config.toml
init_std_up = 0.027
init_std_down = 0.0
warmup_steps = 0
max_steps = 5605
Each number is 128 + 24 x the weight over its row's rms, rounded and kept within 0 to 255. Layers, rows and columns count from 0. Numbers have three digits each. The size before them is the row's rms in percent of the matrix's.

# layer 3 MLP down, 256x768, rms 0.0704, rows 0-67, columns 480-575
103:156092075121114113151133090029133194147107137133126093139122120153189125122130126160149111159112115163102157145142129094146111128156086127146160096175101166119039125109104126105151126134096126116082153142089163112149147099089127145126119167120116123135164151146143123121125144161137126109
098:119126113128141124105114085152149206128144108131121125130113164091083095159136120123125092128150106143144168130125136112152100098133184144145122215132107138103097130160152157093139126123144140095158123109121111103128129157121115068137137116087144149154123152132124136111130078150159118119
102:114087169133124164126134127093149154197107117095109138104137155133145125098068183147114136139111121127157179127103115139094159135139135112140134124068141148115148115131099094097083121149128138115128113122141125134125165147120156153130130132145152106132122149151096147128153135121152099111
098:098162175098170127132116155180115170090159118157154078130120099096122053075154157131181124126168100124149135081103130129135117106149121114146162151123117134132143144160123171125157121100060154138129130115161124087101108092159121162100093151140126107091093122150124147165188128129153124131
093:134094142167129133113092087119116147135128133146145132125162172094111139122126115117155120172108142130190130143119128128073101113135172111105137165142157120160155152155114115105104118097108201114128104133177119137130165103165110120136125133159168128146173134172151157103094095126150116191
102:118113120130132152083124125111109126172076141106153136058220142175133096140134118092136126105152172146126106135133115141093162104105177123115140166181123131133127143132146121125149132142132105156118140165137147132119122094130108143166149094114162142119106107140093164112157119147141152098
106:107119148148145139126154112051112124122140104098126140109104141164091115098135128168136110066102109130172135118107165157117119117118112140122109152114120132157106145163132139130132132128088076176088146180134128121089114137164136104149150146145102123112154117137109135095135084136156151072
097:107119136199156152115099130112140136120110092131094103111110183124103150113175111158129163163156105127138092128126155138088120129104142119150124166134122165123156111116152120140146117174131116157102139157080119141129129128137126157123132110085107143107132144121164169117140138091091080146
099:163106151122149140135133133143120120116114141094123151116112088118139119176136096131138172125132118119167137141168136109114095106121133092121113153138150125164120142148076090164127100136173149145151119151155132144137095066141101157116121112129116091132108087106173133161083092145158145117
103:134115122152152088092155139123134159124094111077141119124163118115140117114164131153171128142102168171150105119134156109081107157145141133097116114158126137148127107081137095098144141137103135171181133106131133148118131108121129142135146108139110104138111128115115146155148109106135133116
101:114120114140125118145164115171136069104087149141123140116105114122164131127145129069132130116143154156139142182140152076091104118150130106140130133105098113119152120108090127108126083129150165112110091112119105113102140129082156123149116147132156145119100141164115119151127135130156154154
101:115125133137080148102106106124150140121132113128164150120128180173131115104114111089083142145137128120112114139135108114104131115115157094156136074101098134185122150160112129150142154129117083137142119117108165123112151110147132140066114154090152110108123181117139083119099141142125131126
095:125116139148153119109144159117125138148165135107120126121163149103120161143145086119147131147100149174176145114156157134124124139177124153134147189138156166159156121115113129116126128178118124144146116132120140143084158147152164150120153111130132177155140155103135116104140147159110092168
101:089132129172153141134110092190124121125148143130086107163116181073109137144142171108162104125127089144110110109120137113157124134131142172093140102098105117136132112199131182101123108133163164124140145125128128140162150114150174102149124114126129074123150100144126163154137119154142125130
097:109119184100110128103147179095102115129151130182143153118125125112133080135116115093137122132119104149141160118105124154113126112126154112085178177163126125160143138180121171140149119105149181160118110085115152100157077174138091151130152132137156177129135141164092113142114113135146167131
097:159135090117117122109127152073184147105134140129161127103148150125182138120122099150082137125138088111094154176136144102182160082148120139189132165090131142146117106149121102125161119161152132165106157162112087099125140100155161117120176122104107109139134126100103106120087148139122146107
099:160078158085170165149153108112112145117133143113140133137085141148149086104106167130111132125148124118130149114088130080123106110157133152160095155117159143134119145121121116130144116128083095079131130104167110163104147102122158102153133145106087135155145134128084068172160127107117093095
107:134160092157115078160076141145089110086094153149154152119120104084103186126126137153195109141087080098096161143127174109181151087107089142107134116122127110121151149198124164149097125122130123170152147128127136107171153143133129137115124153136118149104122154087104151172116122156134143145
104:115090138108140145127089099073110149122098106161143118111119111133102125091140086111129126130122136133140117189106120109129116125138163077151150104179168129132142174103116147116113148152091120129141083096154096124127118159147115143126185151150105118114105157158138126129110126138100128072
099:096162124111138144159147118097098109096143129172131112124151127130169128096127116148139164125134141143145120134118079131139131143079080110182137157172135131123165107134142140147127107126154136075119094137128095137100124085124083120111118125089041148043116124131117122149117077187104137157
094:116166102093088127112143121106141115179169129135140146135106105126173110134084146143111129108115121146105095110075136149121088124153156102145147079121140145150121114124133138156110155136110102095136120089136129102116135140132134126132154126147137139102120151113118134173121162121130172116
099:155155105133123136088120102105164139146126137153097093134194107171077118121119099143154124180146160103090159131136126086133153141118101156084093137195165134192135129141086140156145131129110123145106165093147083119141125164132135099143132124141091156148125153106163148150124186154120123124
094:102136118108126107115099116071112098112107101159118108111112140150164096138148105153173150081151114120158125099115105145140155106109127128123162091136108112111115160121155143127148125153089155094139130136151167119137143100120139130115125130089098046129168111099166129159124120128124139112
095:157145104138126121086129150133109150092115146179142153156125107172131132143131111184146099117091098091076160101140103142114123107128121089113118142094121086188121105149119132164126146138123133087109080098089185121126115112142121164093142109159093088173118160116131121134123099133142172159
110:115179134120092098188148105067153113136151109148060105163133140109137138121128171128096166152128138111092130206143143103123119159115079094119130134136132126110113120126133127143142108123156132090108113094105130146124101121128114115127180105117159128128129135137085128088137175124117147129
106:149162099097184125106117112115154155134130172070106102138122118167139153153179065094147129127124129102114111109134103132115123125141129138123097107193106090133162128126099133093144147146138126131141175156181077103114101141147123089135149098152084146144129133126132120170143158114134164111
102:159104119129102078124147127133127148105151099177096149134128161099105095168158115159171112167138133118119134118123137130148123150125125129107157141120119112122178130162169124138123149099094119104129167106088119107160124150119122143156138106114115130106132103155123152104117107131147138155
095:091057165116097121128143122091125121138144145160108153135089095117131151111124119124137167095160108114111123138106135133141151129129131126133155128110144136122085108102147122141154095137147123129128096085113110162102111137126135154108144146126118101111146142111116130112127156108121130126
097:106108146141101088146110119136138133145111114130129100108130133138133112141126147099105142140126103159083108151112154117122153115184165135028109115113099106136107136175081136082128129081072096127156137121157128130128105131156098129069101158150108089069110104149129135107108116106171083117
100:078147129148110097101133106136133097107154153108123147115138183118139100151090139165119120118173140129156159156113155124131134140118126137112143127108138181096123118149116121129147117171089121140144092115129142089195150121137098125119128114100098101129106105140113130121148128136154129140
103:107150070150161130143108146072127122158151076136161110152109138102139111149108136133089126143147138114099128116094150123129119149167104079087115150122119127124098121093158098129106152078106120121096104173107130139119101131066144159125131133121147163166135148150135134185131145100131091152
105:096144126128129137176140155094150152152146192104105120131107111125100141126122134150133128137161127144089137129148147112102127111135130133109123143196142098151113163139122146125115099171128122115154131103176125097152123144121187113098128141107103126129128120150144173131153119123134146092
102:125106092108111151130129152127124110167127195130115128132131116118090110161114121157155169131117157125182185156116081154140156101139119179088120102108172139106138139164156113148117105140154134126121116180143110150136094104158124162177117118138132106163146113127142097075080116156109111124
104:139102133151097112155127155136145098110116136156158093123144140157139116182140090158077176155133183100118182142132113133167111104146121146143154159169142117159134113118144172151161096137152149114135126156112107169136110122154163114128140117145110107146133135089144109091128128136157124119
099:131101182105110139137119134115149103134131108112115118133107130145127150139141119128104067117130152105058123124141127165124125128115140119167118119119113084105137112136045149106112123113163119166124104103108170136150136155133126156139138116148113134107109130164102152118140165145174133088
097:108164125096138149114123111094106115126168149126147103156105073099134069137141144122144147137125147118104137089118137132133133125131185116143124108106126095121134113161131133075084149119181164134102114120152130113150119173144180137103137160163075162106145071168093158147091136106111149163
098:100102117076113121127116119152132057139146126113138120145138096097157120122129125125095168143158100140135138153110167142134129159125119165126107126134133129163145131094109147120136139098127106111143103143147135149132128138125087119101093102113109142133132128110115143144083127133156076140
102:204122120143134180100145140159139129145169126100136132141145100143123154136150148139139140126158138086084142102116137120120183150121149163150125062123142147133100115126131123155107100147148166107132144128133183110154108165152081126124127131129109132127146128128138160116094138183130108123
099:142085104155097129144124167149122100098098137151095123136094167140149091129132123146138155136115157150127140102139108143131120138128100173165176109113101162199109134108113144170163101108157133143102126150114102113167117142116080106155131138126105139139118150152128162130123122127106121094
099:108154135092137120118148160139161135141158143170149144125163125130130130184123102139129117140101126099116111082151120144121106112121144139136080106167127127100153125078143128113170111148108119094138122151139143176140137156100139144120145173088127154129137129178056132067157143116151113122
102:128107099156143111136119143177114122106159133173118115153137118129150103124149150132180132123144105138094125113165116113129116104162122120096090144091074135102132070137114118156188112113146125113151132146147126140132124129161140102124099134114145117106124138142114115159120151113157106128
099:116134137120148112140116140104150158156127116176125150090145100105079160086125150132085136106132149129099141152117115069175158120121130104102180092050087108143146145103094100147145124176114132108088176117171146117145171128062137135145124125150122130167153119129092139139149081149086132130
099:143098151102124102130149088160126100200102156145161107108119117146178136085127144159147156107091132091143138118153134134141143153167104157088088129124124122095150116143134059147103137133160109101111119138172117106108100106107115100119150097111130119130102122117095160157088114087143104118
097:135133083104098133119111155109105159138084144124145116097199168163105088108141143158126138137122142118149131121146095119154160138156104138113135106134107120185133124151145128137118159108115145118149150167082100101096122123108125162184152161083090152087119161124124174163133135134163128170
096:122145132117105147133120166102120123139124141138131188120122148116147152143120149161115113151121147124110115142105097153118112143087104118116104139143106133137110092145159113122165125107121161187105111151146119104125156147064141151136139132114153122178101100155125096127128115117139148119
091:107132132133139144124130143090117151126117118099079168094143152102083148127149152118129141128106154087174161118121158148129122096102176122103184137147100147109097137131119144122132146108164127041093165092108132168137125101104078148091078145116174135097092182108072091114131152120167138118
101:145176144124114123099098105161138150119122107134082134152140158151102181104122131147125114126085108117167123114123147146142109140093159187132097188179098141151149146150103127081172179116116101159128114136135131115098118129083141138121104134133128151158154089130123167170103148110143112188
099:154142095139135129089144081160140087108139143155144114134126140105136110119139132141123103089149100106171059091135107101126145118124152153129116154142190149143181163132109146106084123133149108134144111137148181139121166138157150168158158114137205141091097153124133122088122099102105133133
101:090112082146117113108133129106141082080096136148129148178108133128145130111131124139112137159110105128130142120179146136123026126098125130092134170102118132135121108107155137119116109173118137159117084120139107117127148113100162125134186133121125146114105139142103167143129118078133113092
101:169150136130128099201139105103154147120136154125154160075137178090119131126152172144098135140093132140128094180124122148139156105075161132101127132104123128091160068119137134178114064172114127094146153126123159177135106113091138123150125183113112112119153158154126197122147143156113153160
100:148156136126153130155131135084176147115152156155091127101112122096076139124124136121156125113124183072159174108102148123148159145148100139097123135129107127137145138174143157144145122172117164141163140119108171172133130126121126119116176114146127128138143131127157160149156083159165107114
099:135163123129127134105142128106129167154079147142085135149138086138122111144136096109110152091141088070136113136144101102137110129102125134092135139127092084096136173146109138165106172098091130110112110119112179117104132144170133149110123134151119135136127096154170137141078139139153143078
097:153152126114069120130103154101105068144138110113144143106165131141167133096149136116167089115139098052142147116132151148132137137191159147158112136111076140103137122136118130091145104149150125132106138082152169122150097112188149150065104135101127119134198138151092128164161066089102122121
103:126139104134149129118133122134130114136142120157121113122125108126128115099114116139109166121140135090085150088152107122079156153134155136135131160099159151147112137138108133132126100127095121131193087129106153151110175146118174138123116155117152119093126095151100114098168137126105166186
095:117052136133117077136127097101125139136129117107138136130164139123144148123121128142095141117096147112140108136121102151063137150110091133119130149120122163103118097125104127111090133153159145109087120169112125162117111108143096132137150127136120124174106121115154122135143108107149153162
097:124117112148086145133157144113142099155146119119128165170186131133108161147129099113159127109113137157137129153106125133158116100156121138085133096196135165124151150140064177109102135104122154126118115086108149102088131125117105134121116156092135166145110178131101168099123128115079138137
102:162116110127126123125135111137141101152142153102149139121118106143124134115109103131136126144107150099132157185140160167104095116113101173109111161142145140154109153146114177151146136136136143120120122146169142113119131110082145103119171153109134182118077189085134147102136132117101119146
098:133127115138128137131145129097146122114133058127172111142129111107114164089095088098094189113170158129072151116160144132119109110159152119151113133104136157167109158159120131165120104132129162141146147106115138101107102146135145068159117158124150149125118181102137135157071111134159061096
105:148148160140095126162126143149135146101134109100158108119150146104138111145118122105131097113139151119115136195140132087131148090138127131127146167157139132126109158157129117159140140137184089155118168158142165131105131131127147152132092156089104132100144135141107147131130129140159131120
096:105124135118151148127123130112101117098109115123113108171113142107156132112133166111098132094131123118120108093089174128114144123125108157122167129103072131153086128149115110119112125121155121104152163127124125126138121135146069142136113102115131172200170126142099104111104145095118153106
096:156150104098100153155147126152141138131138127167159110136146124141147134143099117165148149132153159141148152096137139088137140137179127140142144096130125136135126107107155109124127125103070160163157095161138138130100122128168138103155124139161174095154124116148132121134153133147125096113
097:138165149147120128117165124154122110116097149121161126117145152100190126121107126151090108139113120105151150133106123147151140133147150110120147149187108125130117148132178123182108155123136124126115114120170115101130148093106160099123135132128081095171138113092056157096115152164154144113
092:144121140120103126153108149142109108123136131121089139099129174146092147158094130126126112145170151140094126054127113170168134152131121145070174135130142094072159153132137104151152115122150124104116091127091103137094114115138157127125155124132090134133089120147136146121150151090135130058
101:142134124157139137130145097095102138093100155100118142225129130133176155139137115132119101135139106161150186126124149102123095106168088137141146156099113125125095168134138157136138124153124100067166140133101109153117095143143135103105162127168131109147170081158162136141125143173120142119
105:116166089141140149129071096085171078145136153166123159158156115089109144152157164127124113115154102114125134123149142076078124123122135087124125148162108130159117154131141132121152149154119154129154120088137147106141088081123085094092104168130135136107114129115155136131097124123080120114
096:117123129118106210112114126120149162077139087129147121100090150074147133141171094143147121121121149113133118168128104128153086132127113142130163104144098154113114128120168149158118136139147180090130140154133127176160154129121103156135136063128157130126095149099098108085129118181125156127
104:124088124122116120181079067125138119149149144132112114112119183118144137117145119105159107100143120120149124138131148170133139124152122176152110134158130106121158113144110148148139159163101129137194117119153091128151139136107119145125113103131103106179175112142131113126104135115119103104
099:143124098090159115078112132125143113098145143117129119148145154117086102134145109127159126150194136137099105154130155139144144107132119094116149118090088076124127112142155136114111154111154106116141132139160113085100123134110159139112154137115140098133148134173154136161147099131121152092